config.toml
n_kv_head = 4
rope_fraction = 0.5
init_std_qkv = 0.0385
init_std_down = 0.00481
optimizer = "adamw"
beta1 = 0.9
decay_shape = "sqrt"
batch_tokens = [8192, 16384]
Each number is 128 + 32 x the weight over its row's rms, rounded and kept within 0 to 255. Layers, rows and columns count from 0. Numbers have three digits each. The size before them is the row's rms in percent of the matrix's.

# layer 3 MLP up, 768x192, rms 0.0674, rows 5-145, columns 96-143
110:119121047089120108133113117144102127129123122163154064138098159154116188124114181108107107125135094102043163124123147094074124112122107173106126
095:107132086195119154149137126141128081135087115118108072134121126131120126119135142145088082150118109127147129128131151142097125125154090154198103
096:115110112183173144125118135149117149144128115109075060196100131125150137128158170120148103105109172128119119093120205113126157216103119144136144
107:143136091163085176161132071145133123068164112156138180149132121170078163146127144112170139112100112144092156121138150104162093101143105191113119
098:159128105171165098145082149172154064164181106109075130174133134156123163109162166096125157126179164166139089170166179106180163152129120132140112
090:108151143141155090121143133088158124121075145133157076147044148066141155114111155132085114132152151199104113077090092134139142127115095146174081
109:202080140140125162143128107127125166141169109130182156137162124102153190168194151134152138113202157135112109096143115182130070138152048116131146
121:139154127107195163164147153143150131154155127131131175149185136118136169117200131135110111141109104121081101153140189138138121157123106151106100
090:188150125124175144137188133111172067087175128100141094151149165194181181157140155122106166149121082111135218100115159144098188190084120140134135
095:105123127132115171126147104134131088105158101138151086090091203137135080158165148122171135101088132130159085088143119158139100174183114113157167
105:105167135132103175156138139109066163150148108162115147179146119112176125194140158082187137115133118159081132130138151146143125176141175144150134
106:096158124134173159119147116151143060184078059126087120119097142171130141107137135082141072139116156146169174104119128223121131140170110108127124
105:113202103116157135138060187109113148056109035153132067174112167118140119110144199123116093108168170100115106076138148107133186173168114154152135
097:160148141075151158090097155070128142116098117143118079131126086086161140157151127117120108114101164092120129071139105204095088154094139102172102
101:168153157123156143138137150093121160149199102142116144111109118107125121132125118091178133112148088162083118189167070101116188126107106154130200
077:106115085099191157115069133163099170194119116177105067104108140137152102091148062141147126180155132138114166101117074178112150158110163169169107
105:087126127158146066167101083117154165104147111160062085166142053076134088183196113132137118150126161166105149065080129083091136148121135135147112
093:108113171098115143117138102090086141074124136141113140144106153137105126160107130125113140155132090142185133170092156104151135103107140162152142
091:107167120165190074125115139094145111103118123144073128175146095116043116077125099141077160110126147089112182130082158129081081098129088082104123
099:211118183139173123144170105143123120107145108116158088131169114137121096187154126115204199172191082086080139142084121134117154134104113133138141
092:133118151145156113094149059087101150123116153150160059121146129178154124192119132162130110130112114132089153108133107072099168132092136200122113
098:134131087145152199131162110135092165110104105152163095128093141160161153161125133111147142165163161149147184086147131143121088109156069102117132
103:081094129128164154106137135122079106168147080141151158138176062167138074144156094115100109151183178152165144056151159165147086107168134172133148
088:172188089123164174124130113146139146137124102136149149151079151133125084135102160129098115135169147187102106126123112158125181130181150158168177
098:190177152126104163133170153068123093115138139122132142163114141153076159153159151117059161067161180146167051122093128100180166104094092172175122
098:138104121132132186143142103164182129129175073163122138186178114181137155126152105116130129136132126146142138128107187117079099114149145205145146
100:143148127112197129167105108164109145146154121132115109170098142128110152110136128000037148114144072127095152132115135150130164159168136114167125
098:118116119130141132146089098142088105120136071153087133166098103196183116160231145122119076156145137074132116031143146144112123130103145098149128
099:083099110137109089170080125142130114125093147130101090144044096123116185092169113101143111150150185091107093200082173151122215099111115122162118
106:047114158146200077133099086111163091101106147150147145167114132137104157150118141033148126158160107121160151080106155159148148126108110117120152
110:124100126192155147119159131127101138101124090149100119105121148113119113151119162112145110111147097140124120094100081127162096175146086063104106
108:071135152190178219147160086069115073097114141118093140152118101126067162103100162083133090131147156169142120126052194106138162116178171119130157
096:160137142180114133136108143142160134120141110098179128184074108179148122172134128160158116100150093104109145141098155192144116181150182173181144
105:160163111116131128108083117119070084140134115111050131113119073081121168115152127122156118169094121094108186108101129168038199098110079153112165
102:153130171115199151140123171082146128119115119138168109126114094142136088111083086145127112110176161119140142114119095144089102124049126120167097
097:149153181159140148138157222108135079110152162114095096140158141087109086132093109095129151099153110127127181139110149080108189176088141150149116
098:074140169137173128086115149139077156139138122109155158120128074084125054176154141121127159093147116137153145148143116147122072174105128150118160
092:170101134107189164128135177113091096131132144129138111098104133137101091124131178090110150115106103115185151142098173120124141170131156190118151
098:105151080172158104145124122175158140125123141187183143119159102140118157119130111106160136096174176130090134145077135065112131124151152166121124
100:131117111155154151126057139165102141157168130084054135140195124136127110156122148074172174170101149141162109048096129141123177133143087142176175
106:091137158145136126141115135153021157098126130116135186136149130129116141104133154012098131122121104146104060080159206118190085145202098192102089
100:059122130121091168153105164161133109141141118103149136120103059151123154085162158091084114127115152134150145110114111202076137164134140128134080
092:096078081122140196143135111142115171130124124148150115140136063114106143140184164121139154094110135149100139118140105146135155088096186136112108
100:129125096147118216119139110085132171122108130122115104137197097102144135133172134140198170109154102124092132080148152101110146095115130191168102
094:131081123133150153113107091161156163091159136135104116153148127088137095168118168141167150193166149166102078080168121116090120146113167119181127
116:148110128121148171123119171119122097139182086105117172117064110171125091120195122103166107094086160140118146108148158140072112139124159168159164
094:161159084156112120120158051134124160185117138164141097147209107106090148106126164101175146060134143069172148138143161118092072111089116195121113
089:085164137169126154101156064167108094138105117114078163162118059137039159123161119121161137137149127141150106167133165159106120181170082134094159
090:145089142141182148160117161123111125091151121114118090132084128121127136132181129106201109126105137108075115117093160087118127181140129123117170
107:157225198162151115148110211134150069170156071123105152119093161095140102141080130086136067106164115117119125105170128145085121092147131154122157
092:177088180119107116162173102125066194111102118112136132138180164122182102204154187154057076118186136070140159127125209104105123152122160164170111
115:216110175103160103090127118140143204088190116135200117217138140112093116153168078140099138151046128124141112088092161116115094122161101142145155
098:153167164126176189139046134113139153105097043187063122133116136192123130148154133130159113118072169153095180178074161149107095146130143174114162
094:080157075172149126117143127124118101196161119057168106120160045153168198151110109124121145106156122134141175122147175128160159153157164132158205
109:128127156161120090112186190121155172143138103155159087134091121188141148098096123132157126113140160143154149173108089072191091136116137119153110
110:098040128094165138147118094088143182102122129143123163181154136115091115170150091118138110138188146111156150103144132105170143094161126130120182
096:118143089131153158137151129120125080193207123133100140087099190097107077106153097116142164114106135144128107127140121179134097116157139110136124
092:129149081153163105129047153101125134152115122085137148107103143132090140098122142071120133131145105158092136139160108113131126144103094116112112
101:155145082126108122111176110145077134110125147116113170090137123148156152102077090112097099151123202097140066159130172158173185169174136112117117
097:156146094116168103146119175118115100137160130057112161166151072149174173108105183081057130154150111101150117105157161157127170181073115097149140
094:151060099199100131099097073170172100126182134137126139147128107121105109095161174140122140174136154130151188112094146155160139106148095121130105
107:116125113164092113136108178120138171145166143146111143128123101169146135147140202095132157094162157097145144105150176140104159141141064199198128
096:128144152117169102164176156150114136110183159135113109129146172117146131155159162113193169077162089113116109125148124126101090124099119143108155
113:132106126154160137110128102140085087132097143124164163121155075108174100145143115118082118098132136141105143127109169183144069112192107147205146
100:141139071134119107134141109128102133137119162156227119110132102105142094112131180127210135161113134098167151085094130109152098093144112106149128
097:142116236170167134149122091165091131107132148114122143137169104126148214187105167088169146128119189180076132052069098172169141133116129133150086
105:106142122118146084104123118132171114168115061146119132156121128087110194179122120090076163135053081155120142145099127121164123136078079123140108
104:085160051118087116077069114034148075133129072102111116132130125121149105099125084083103164118164130108141121120136143121108114120196149115171161
127:151183097153127111163137157166126145094166154168082152159172142110155156155182126081153123117154119053043125160137160094075178197115108121154141
094:086114181157143101164125088129156128110157093158088122133154147048095088128161116022130079113162097145064086175143145129111140122156097122158132
098:132106102126144104151200072141164117089163135135128129210155128132101124135143138079087148087115092120150151111118147141091067108114131112202169
108:107150180193129121060144113104184146118147148126126170181150156137105066103123076101211150177108134142151131082137100065137171151098140112120115
111:136133130184196093148140138100142114141206136110106160103174126146105135095183106103143092127099136127131182195078190124074113129122142100139145
101:163119118134161113102119083154176051116138160121175189160132100075119133160122146070149083113136123143101150202141189113085098120132096118095152
096:103115087174118144094137118107067151130157090147174118142146121193142196148170115112141132147154101181133160140074114147077081141140110125122166
100:115149113157111177112081112070187065103141097119137149166074098104132157123153110141072129161102157152149173132173108152093190144151115127159184
108:165110136141131162101099117125119055117154125095105114134145131129171114156129081130118144136130128074137126183152107166126140164089136153146090
100:156181113147113114108179120127145132086175109125106199162171143108125178145164177061107157103104133121128130144083177139105185184094124109132136
103:123146099161127187149116137127156098097163143064113163139073162194117159134145149000125092134133183164121125118143135119109206144131154151123104
100:138148067103169159123159105087116111130093125120077073143138119151124108127082140135106142137132140177132151125116160163082133121083082173173120
097:145140179131169128125177100105092129126114049134156172092096111196080157154109086135146121060185141170119097134157170140133119149083111146110140
101:051182110165133125174150190111153098192155143076112115116100104130165107132116131092112209085157077150129155114097153058123192183108126132166146
096:101119149108146122098073102098104101114097000141107152198125076183083109178118141101079167142112174135163141167069146125123107101153110137145145
098:118083098109134091152100105073172112149159112152095101125109109129133150141180110121219117114109130143115178196170167124078098168097164128105171
106:101124096209167152124161174129157092125154096109097089116122122146128114133133150117156133145082118112076171150179184121127121209071149163110129
092:117095184090107140144142137177099121178135109072132191168115142176148081094115134115133054143175119153115157183155103127174137158120131128124117
100:138146077140163114127182099138152163104160150139106180159154123158146160090138121115133100121067103133098136171159179134077114112104150112156182
099:083109062158086136162130113122091162148077149124143116164160114154123146167155162027191178078120171106168121114165162191114143099135120169128111
101:175098163130117103163153090092154105095107162105100103155074139139149109101177107130145177150144153130143165162115140127107150143140127101167172
096:104128163163128138132108107174141177160141138151196135119171102155113114134183097122214105168052132155125148141099109142122160147187157125146133
100:114124106146165131094127135152162138090141132167132130140143076164141151140132172130133131115128134122127161128129166136154154198146129159125180
092:108109123104149099095202168111113118149201099082069147163126130094153183145162179080111142076184115159124195147103141126100122105079149117143128
091:090161130160150189100145200142128163181130136120150097116144080121158228151157156131143080116123135171144131115110125184119125193088085134115110
094:165131123129104134101156215146162143145097078113141161129125109120066159104070102087155142131127112139099092151071144141127155144102104158214128
112:154147112154105113092116169110097084097189131153134175156132123080126112143149042122139139084129098116100079152094150113132132134200174119096138
115:098082111146149100096047113101133132101135130123048133211127122090150177176207090102119092152079194141189136064183159096050171116091153116180104
096:142153134158126097110051123129134145124116106122082131127121084108119171150145063161201107182095158104142165093179084074078146165145112107121126
104:108114134120097124119153103133112093093121084107100132179089087180141183148161125111163112124137085125162114145081154197095127134148087153090133
098:120148151177189147156146124100105048119159101124140198139145176087122111121156112106178099104101153121143143097132093134184098158135094151128173
109:106126138113140122099106123122174093120124071146115119140130122115112113210119089123108140140210081152134133139172170172064059101117114160229139
099:112194055126086114080172125122100145161140163127123062114144092115145157173125090114076166103115128128110145150114113067137098131140116105118115
102:137109093156127131076099124167092087139153128129184176154165135104167075177159064126075082080182150122086139119089097087063100116116046143176157
093:159151100116118069137089129178153131121129147077089156200151119144177175176104149102141156134139118120122133109138149141117125176124131141175168
093:154144136134167123071143184138145086135134155102087207163116123109167153122172178142116116099172174112101120138091111198136151129153094112095130
098:143101149172125139176122155135084099205112134128135070102135213133086108151137164107136189158185113164141178115169125175083117173155110111111130
102:116126084194075165107105145099134090201156095106118121114159086054124091112115151116174120115159114062122095130142078113106084115125120146137139
120:117102109205136141146180149102099108187145144127123149139111114127143078138203075092164098133100135090100150104118165117098120184122139089126129
086:121165097193179113126106078169146146094117108192128124136123130114089063092149130133150097168106156121031086124165164153091140097168134172111101
100:151115112127124068096114154134127161081124112174158068155141130097158074113116164096150101121092178152146152120078113124108176115199117106098128
099:172132115150166149103124118078138170106105091108096144207134114144175062185165117130119139117177160146172093098115133138110118116134126162142142
101:145131168151093101132185140106160079133140140115133136135130096091143159128128154110112119083100132074181184125046161132071135142120128155140092
104:061130154150141093158185136146146050163117081136107124143128133122148119167138121085133130127095123099119099101116113093144110146201133160113180
094:167045128173131184106164109168133135135120111134135131201102104177154191132166100119159122137100103083095120132129204144131173185107161189163165
093:129156097125143116160067128111197149095151111141128042126169199152124140129115131123190106147131163153127148179152134081090138157116077160112160
104:097165143114118123111167154149121123119174114185139105162079189160166096132130091094118086115101182136127133106163074097152126155154139135141108
105:134179084099109166123099157098114118086154106116120157178096051120137146153144133098139143063103102057140062123107200105136190104182162127162136
093:123154142116166147140099098139127147133147145179183151153096103145093100116168094161102136143153111140089159205082136150063154191122129130113139
103:163129132130137121139107100142104126215217092077146160156151104155161174172223071110116127123129115062125100095119114065105091174154169091145144
098:164163141179098133108066195127179075098104107131096141135120163078144140153127104086089197182164104120096136136118165148179112159106161156093146
098:175128097114185125158134156125100169115102104171172117140075102111161091118109131132104123087126137176139127124065135142131131156111148150147191
099:171153195125154096111142099131112130100139118117133101155177156132170072166107079104178169100091116161091143167102159165129133197091091152120153
100:131167181143129149102065148101135129116134096135138142171138073104094142177163131130142166129148123104112165141184179073085112163195074160167134
093:073088124120131146071151123087089167115181094137157130128075113109135127154168125132072112129142141111125165106150109109013107178065108105113152
095:184090119177090114090145106150167173113204131097144121137092124140157131149131177113145152123102186120159171098160162129118105182151105121151129
096:100136216131155130199129148124097183158113117136106076101127172152109175167118102106151088121090101092067191115114112132144104118077167133212141
094:141122192085135158120088133103164143101156149130150121119134138147176111146154126128097150066161097146152195163074128147130141094118122078117138
097:140159080172149127121121106145162099094180098189156149097158046123083092205158107104150155132173103146150105134181160125098145125136124113114116
105:152155093097142140083094173060100139133117145122193134153118116144114107088145114106168147169104173173134190129190137133113118100116112095124170
114:169074092217111169097162112139077132177171133103122122118132142131132129157156102105185096088106128089035119077055143130068104164103156132155141
095:137163172143144191134118139153144088140200129133111159194142164154149116157099213070077153127093126144090125156138108078115163149114148132206144
103:147049116127153148128126100124142113107122097097165169132126138143152175167161129124140144144137151052116084083164183128154102163117141157145081
105:138210130142153128085143159135156098100108145137109132212105109114157146122204142098202178097093158133103123108156139134096157222155152135144128
100:097132159124141094147136128097166077075142123146155167113161168129125132164080137072102157135153127169048096154065114097142112076195106152160131
104:157111136156183128099123095127160135148138072157113095107078090136163148179161169112222119101071107066145149172171100128062106104219088096126136
098:080086130169155126105088126115146165121093066137180153137131116123124095121180112062173152160142143070162107085080139146127101149179147109104162
107:175132116143084139102155173086049134142209131114079056125117120084108091106097046112121123107129082128134087138093146125090162144149145099125152
102:101139201173119089161059107107134137077170087100184203170110148155151132157130124072111144117097134150132145073155142166199123112128099177137091
101:144078106122143096085142117129067108097097123076088133146076137149101183090106151042143081120140137105106115098090162124079171139129118122129129
106:165172054110097115108157219089114115104147153112124124094139150157166127134119133134090129137153153145149120161107114168171131132158087109099175
102:114115122138116138107123135148133151128159139163140116112128157134132095161161168124132145117165112100097142077125118128097145125169076125178150
098:204125167108135158123139144125147132191179081095131168130098137134112135104201023135105188117135192188071127144130203125103163148138148075179107
# layer 3 MLP down (transposed), 768x192, rms 0.0588, rows 5-145, columns 96-143
107:114105119134086080133171116136101137116112121182114121125115156118120141128112095103093096075131145094100042100091098121132145090161172129099115
094:180144083172123134106189091141187101166126170086100186140192076068122075102172143193106084123127101131147107149161207159175112098133075117103153
098:159104077103092135148125132170110128136122107097108077131149139118118111095089198154171113096136212041160096157129152125190115104114151106144121
100:139138113146214089146102107097106071104083102114105131129182127128118118140140151095111146118154134103111170083059081101164139082139128106136095
105:130136133063120055120133127155154142111148130124189106069139118105198095138154124119146147151122126155175142125154121165104113163146142130096127
087:105121125132107158118093140080129094104127152052113083130202117088081159121126139202130165102135158133211161139156084117142157033161123125102165
098:156080158139117116085081135150136115080109160144145134128148129180127061121137100197161139168133143081197097077160137129184097174152101135115185
112:068151122108173155158168108096112165108186092118122140080162129133089187124112088102074146156095135091091177097163123149160153119104166151135122
090:125169099205101068131103144146092155041161089109151104102090063169167057100147127081121118161056124156168105129103128174106122137141100197100135
097:137102117135144109096163142081160115119137075136101088124105080143168078150109162131067117151165161102175129104197124105109107064145138121139147
104:063143151107147164065126108133123109101064095122167146135135129107171100150119176163140106136182130093093142154081109158172095115161123162022099
106:132166160160075107077188148132122142162121160134103117120106154127089096076171120146096145134101124164124128106102146152165151110116118058163059
104:125083083105106142167143116140103102143137082098118080167082153152123146142090169141128108100155188043151122165147190108122145139081184111118135
101:076136135086108178103127177117064132165152050179093155082124102085136168088132137122155109089057149106072147148120144135136122129194130113149162
100:137133100107124142142124166111095092180138133090119139062147173106110138073173142092144131081159155101112160157087076120051142118169120142132072
085:111127162115117206103168154106142131157124108172139140122120124112169146111089163189122118069119122166170118111114106109163174135162134144174173
092:160143140102115115093123131103142162126121189104086076127124095180133112184147109198142114140131134201068143133115169109070187084111146124155130
089:176147158131116097126154077107161122138164121099131215127089140106160159110154149207132134140140082176147144182148153176123136089210131140049107
089:178154111109135120107130156099114118090160124159123165102103134126167168161153111207058075149114134170154114159175072063140121181071110138138160
098:136164127064148119120089139118179091100157104128169080122078113116154112107137073132153097128120187122138136149159146133133125111178098081112124
089:111136074098128148151152149163125137175151156142139161120163164115101121164151185191093166137153097196127103201138116126103105151136132138114095
105:086111128095153163085161071120097174168150119173145135086175134147149199058118149151109182155113135154161119108086107133131075078157108090123141
098:131112083185139110080118098170187158179137136119132091099115100122099122111144159120106079121164145144085130119150185142126105083137225176104101
095:093154108154127182106135107114169088080163087131085121157106154110174099143115106183133126149146106115110120102147144085132166081112138150154138
100:139093059143158129135103150175120121078109164103211157130136119109105069072096101121153053103150154192134143116122117098084151157124109115126058
095:167102123135102153125131166134123107139131150097165149105113134071123075168126098149114112125137146134157130181127109177154096148136097184096146
106:088146091090156045114101153153148104156137141166168131140119166112135130068147100141119139113130103200114134078103100083124116094202096083150143
093:114075123102164122061163151124113106112065094146164140114101122144146119172126120172112108120114129151118109175157156124172120116111211081120148
104:188127123105079105139118148111150144140133132203099142127139090089103158055131113110063156107146140164136155118122131085134129167094122067122112
104:149114181095082040112119116101174138135147157102127084137141158154120107096123130148152136193161141131178122145125081098130128167099143103110100
108:122119098117177098141107083125160095035145155144160158157144158060088088144156136100133117131093129112137184123171157163142133076115110153105100
111:107125149123144120118097087155089120105112176108145166073138130120126084152107116122181157133132143152106102135158189197116131137060174149166112
094:145093187089105105147124163103165150163118142042167120171149147182112143110124075160142152136159119120164110157152132144164144153109146126105117
105:127117102097134160089124164123123112074134107155117076132065123113126115119091160122132105129068126103088139097115119159107116163157147079172104
099:083081121181103092120156157136145157059160094142124115138105210104141098128134172188149185183167127167110125135110162092136136112158095132176136
096:125182121138121037142127126225105195104092149102192124103106088146154104111120103085169165109130093129125151127129124139090119161137151162100131
097:142116106136093180079074135122099069122134102117147142129130130106117140134120089115101105080130092116130181094191142171134042174115153123075157
090:162131127151071135127114160199110170076169118110131079119137144119121093161168051119058103111125150196187112123171104167059128172117080151122121
098:110165138122142165090137126107102103071085155135094154129158125139168177112114173143087111181126182167132105129146113103157157134144030133119150
108:120141102119140006158072115120122141105107147109153123098164144119142128127121079131119129139120137135133163091107081216144101130105123092129114
110:136110159138116039137113108138177061090181152119139142130139109091109131079113138149144091171095157097153144134151153140174124100131098073105180
101:084158119181113020131120099204115190087153119115187099160130077116119124138135134085155154152132124151168170122106145130108149102162103087090131
093:147142079088186153109122105138141123180118177125111133114167102192115128135123153186140143068142109127063189121145163194112114094160141163141113
092:114094140142128105079128051141142119175119138110112129136163124200170122175110115207035020138119140123123137088094110182185123140093166187150106
091:089154167102187102119100121057077157116142173129100067137152099153157085164144139203140128155090100159082189150138126155109127128093178173092152
102:112141106117124093091146145127135105158131179161145150063140170133125134106136148131122062100104156097120105123107118137170079076162173121123119
089:155110127112127090102103084149150181095128115146142186132143143134117181109127126094162147111157127094155142124112193077085160123129141092094062
091:157120144127158114091118181093080120189105130086084096091173171159153170158080127136094140079095154120131114190133098103119138150072106098117073
109:141136075092085149144174180111130069127106122134090125111104146112110105092066147123130068114135192085124106183154136102149113178080122105157146
110:077130146085145101098153133104068156163122160164180170129130178143147094130129120117173119128073128101059127135117160170130106175121187099074145
098:125073128067165139101118153130122140176140101126144169127083163111183138151163099163144128149133150120124141157218168097184168103156171102114115
106:139110098114134119145099155149164129139126184162091155129154102059112103123133154162103155156085162105145083125112127109131116089136070129177131
094:093091096112150128149176118106097143119139147159167143076122113167159077083120154177152127084136105139168190077118135118132144083084125113137098
101:108097165122107059148126148144160163093111181043127096116175142164170136107172130148139165146090120118126171118125159111181164167133164149113134
105:122140143174072087193145154094143142144140109148123207096111147154117168107167123166162136147148142124100148128170152090123101179129087102121152
112:095143060154121121117138117126144123112150098111092103105104120120102091109127079129183109136201188094145135102089110191171164115163123119152160
099:147144148146097116106085119170128187166121118128115143164115116126140095142134106132109161207135119153137144140138106146097164119121139147164118
096:108149112117148046131139144102144178103146107100166097110115117102123146117156153106087121163197097142184164113161156166042132133130106130143158
100:147137129164165125145148133149137141119129136201155142122091131160081137109101095074154118112192103094122129053114111075060135154109182108125093
100:153172128139108031109139146180148175093130089104196125086128114131173093135141106108140130159102100166115133128090129143091095194150153159162146
094:106137080145094168098168101163168116197124103133108110140149152140117118064069147202140151142136074129151131170166146173145133122118082147099092
101:143186160120158156118062089113114152117105097109128048123134132185088108144103092170155132105113156113168206107161131131059140191137177163125097
099:080121176096156098109137149125159160152145165150148159118146115137139140095150156094119106133132125134133153176175143124115099123094099187141119
108:114066113161102128186161150127159105122149138104079131084117118131113068105142103127116108129096147128103163098147132112170159103120108117095149
093:179137090154141186189196096112133180198087145130155121105118103091086162114095210205144155132114117155148170186121138165126108132115154145135152
094:092111139132098060089104118080074094097098122131218147102109087153125143131101131076140127157123129074124094181155143098117092116195115146198091
110:088129052151150065090122133159105123104155081198144094085129171126147106117097104093178103117085133137068142116076075145188109118111141130150131
104:116117130181166095120136083123137168083078166107105147136164108138126164125073143144160103166131091111179125068120158078132130198158097085160144
118:141146094130176207128131101148126173141133149119113073116125143089078110154122133113066067125144120109131120149174156085123152125134171086143176
102:128106203102112084100073128171163148093144152123172182102176066110129145133178119143088108150152104124156129146124120133072154128115144138121117
101:116095086143078139164135151142108141143119110134154136140108119156111159083068190101145131090173175159089181149138168106095105158136138120155071
103:073117134093154094116169163136086094110122165081143165142091095184097104170150084122202114166083106112181150156127139181100085158138167095088103
109:156134122112135124099100213098135139199119108148182128146161155161126169125132087064132197146095125113124123094080169150119090151116126133132140
098:153115169112167100125090134104094127201109072173156110149187110144105083108143149099107122119124154163112133088115179137111124142127074134146147
088:105167121105141142090145122138115164159096169104126072083198112232101146107143156181076159151113099149204123122161110113064129139095122176145126
091:148104151127129125146100157098138122104105166120131163099140133100163103069166154217145174111130113175094134099152147115086143090152120082103129
101:190125139134063163063134111132097075111141114166151134158144101150174169141149097173137136132106116119134062166134070086135072129124226135128151
111:133169118092155058108151155152155114101165166127167093099168092104127114122184116124072108128111121175146138121145138157104153173094189153108105
108:105157123107115034136120117128151179079118104121181117079160111119172125116126109176081164162146117138098153102127125141097119143118109116100126
100:237152156136115200113146085105208128147135099133089098129133077129133106111136156164127138125141116122177111147157143156176076160137126106149076
098:130123150092066114120108159119139084088114113102096112116146181171135144152120140125134139123129208160129135109119108101013142114169114123116208
113:099145158126107050141141197160169126127099154139107178097140112128186080102138104116125138172089108170115106173070164144126147181137088161144113
090:136154179130141098118136080111118074187129050110074174097139118195121129133123167192087138054125137109159069142081127090127081136092151099159124
105:165131082070045122066134129117129081131145147129162081053152121094165187099157152147137124115089115116076151152066150163122125122113154134185136
108:164112148152113154147186121161146145110125137120176133087133166123090090092113160146149100115198093078090083107093120152164102103162125150102110
092:164125140130167121151096100116169189130155129112155136099203169114085124029093146098160170084126113142132118135100137117117203124082095088136133
101:132147160111165153159148099092134126118088136162142182121165130144128153133116145104111127144155173150155102175090109119130117212119090152135105
102:071124124104147021077205131137094152093134136172156163149141073141092143107112132135121113126146119146151138117139137065095149106122154166167107
097:157155148104145125171125118127135115065133143168137154172134151101147115122132148157087143110137135118127118144156107162053111114131166086121127
092:118154062095156158103160096147105161188147193095193125134151127166141180083116181189097117070160107119180178172118114155102144161107156124101142
097:102107127182147124141083148102087146119108163127128146139122113134156147121132160151136135118142064139151138097098127094148148076144090119095147
091:079071128135159030123147137130116128085135135108173180138121133094119164193130166105150096195163140113095179111195109154126144149147123119091075
091:125080075182087170083116115200114158174105129129143151057143132136195158072099121227103146146104162133103093140124120151130076132183085082082108
098:118149132136128066122142172185119110102119137107124153099153083156108191150139144095121140135156062095102152163200156149136126170117137155153116
120:132169080088050177138130192138097152103148175148124109102113106109122094125076168140150102073068161128159133171186122123157151194157147090144142
118:135118141140118085159154149104113124082073158135115136137122177126202226108133135128111095165114149158116115137081128151194156089156146123132143
090:079109102087099147156119177106107129158164111120136183160162151100102176089127132194102091150134135179107120143114170118133148127141101124092136
102:063186150127129094113119119104202123115069129115152149113097098140174109107123205161107178155108108097152152182147060094168136106123120140145167
104:100089135047164119081134163154140074089077079180113151149125090088148104144075185125130110153152234096124074109159072147169126183153133118145154
105:116195162156135164122118125182130101107143129148064180081134111146148144173118118117090145127179177084130114132148076066105046125145135184156140
095:191170142159131088076149092138140094170073127119140077140142200085148147149191160195085132110134152143117096100160161075148106114117136140139119
098:129146094110117142082114159149120111180193170116085121105125148119163068146124083165087147157128131175092113133156109144143115086072145093164115
098:124134159077145074125132140104077164071124142111160084090116153154196083166147120134097162115115099163092182107078134127103128160135192157086136
102:177146110105123166123108145124128133072134168092094096140163141088168100150161154192095146174138088154165109137155071107166156120074112166181184
097:117137155117127066121047116149120121101089219128124127124118144138101109118143133089128126172100132109140127142126131138063159151110109161115111
107:051119155129114072112071092077119118169130146119195145123179150094128173089153151152172127140113137111097140140123108132104103081134118153065125
128:117157069070095165122211166123146130106137129120118111085141102097120088097048154122094077118121157148131128177156140119161108139138143155097094
101:163136138140103169091166142120084097146138181153133156165130179132167166150083131161117114125114105177126097141128154133101120134109115168147121
102:091109072111163104118112145117136125153112095115139141122100050130133176238134110138109078131124078132148142142126156158111091151061195123162151
099:106171164171145113108063105128173172103095099076077119084172145153128107141129133147109133177144140161153125116104158075091147143139116119170165
103:109105092099132073110106143103128129094107108157142121098100114099159112093118100110130109160144145140112105133143114145075175084117140094136127
104:135117055116164104153170131158145093146168140136090149100085084084086104135105133111118112138130108082102111102135141080115070133123162130102124
096:111077119158084125103137111141153158122115134115130076151160110110178129104155109198139148117134105142083094118190165164156121120083197162208119
094:100181076142121124171109160200112090183101154169156109105131140173133039183108206095141142178115157121129119152111098099098081125102175157111124
105:153168150143107114138119087042132164143155092114140174093130138241159140085146180156165139174113101141159116126159164104121133138135109076169161
100:162126083096153128077110180130140098091130119112103092139100059129143136142180126104100091091136109122095057159134152147131182167144212125159156
095:153143155121119212088163078119127149159155152158150116088141115148110127125140166195088157108140100139144167171168083113156102143091151162108178
105:114168111133121132157113112118151139176100180067081107141184126143136159135151108141104120162114109103160153104128126113068185140136118080195112
102:120155146143125065119074190214149129094141127130144071123125138163132090156134146109114137114119092158151171087140136179112120093111142178130141
096:081128126093153122126077105097153115111143146175142135146134136083164158071124140154140145090150101213099162075131150125143101094127143149097160
104:067104155105100168151144122143117054124119098135090120129096149081132145139155151111187121148126139122150123113120152139148133098133088095099081
103:117190129107101131172066161172090144124095180097145165089188109098128090145103189145116141131125029142160165138091116107093115114127099158120141
095:137109142105136201078143172194094154141137141122143100121158148157131192100073155167214139081116168084118092155167124120155094141112119126133115
098:145175153096179155160129121097148155089138148120126166094139184126098186112073178075106120113136120097119149090122056130124147085156131168124087
094:146116091115168053096101117194138090160083159162106131120118129113113151187127093185099148119132154209109148170176169114131126080156134137130156
090:117108110122140137109150129164155125185096148153127136129166100099154133135132075191105128118096170112109099139139157124145079140109114163118091
103:164152176132131106090124118094100168154129121119104084183128030125083159160145108122075105160121072162080164134103126155092187152110125161149113
099:103159127143111111078132080081127174154110140066196118104140107039083147128152118084148150145073140112203121093173126139092146055106108168097148
119:106122148079074132142199141069140052181133165151117138145117138134102111112062150113112108142172120118147121169138098133149109142159150068161093
096:110165114148131057090168092139101160109111120120207123113178144168130064107116107087154111129143100175095145173155047144092096142135129101161141
096:119111175142158148118086107141136138149111106105118168121125165109177147065124167143063103141111118110097123089076139105156078109162196099066174
100:181134131121106165125097117129123175104124082100133112112176163087127138116139171162098157149118171123138035124142176111099144103196115101093130
099:094148106124206075157117146147094158090140080097131172132162111090143112147124091078174125107147152090160144092173146124138079148096151123107115
106:122101145131129121109183139023118109152134167154146110151165095067113168155145144105115168101127134070095111086200161109113121117087073142120126
096:122114104131132157074139133141178183189099107139112163112153165165118113085117131151087107150117154123102109099131153141123082101125148128123105
107:133109140127126141131094163161114111067122094181146086110106083132085157113111152157109104064134177124137108139166059104130117131121141119154131
106:111112117092167045155063116152123080158119138078112164108127148130133118099124162105158137164126101119152155180185151132152141075153084122118108
107:159126106092099016108145131117134143188137193125181174100137124102137159050098137149118156108129108111109109142114100164143162100116112062144125
093:178138101130155122128113096126149148092183138137158116145119159076132151126109134202130118122113113190050122138156110107109106134135138163157127
098:164166114150134073123122111142135078101141142146022152151102174133146121119127121184122123145128140088134073183114118155191111125120095087155120
103:134119130161097154092108178156073137170076141118136055117182120116136116146097136147139149097195142088115131082149086113132099140083134115188150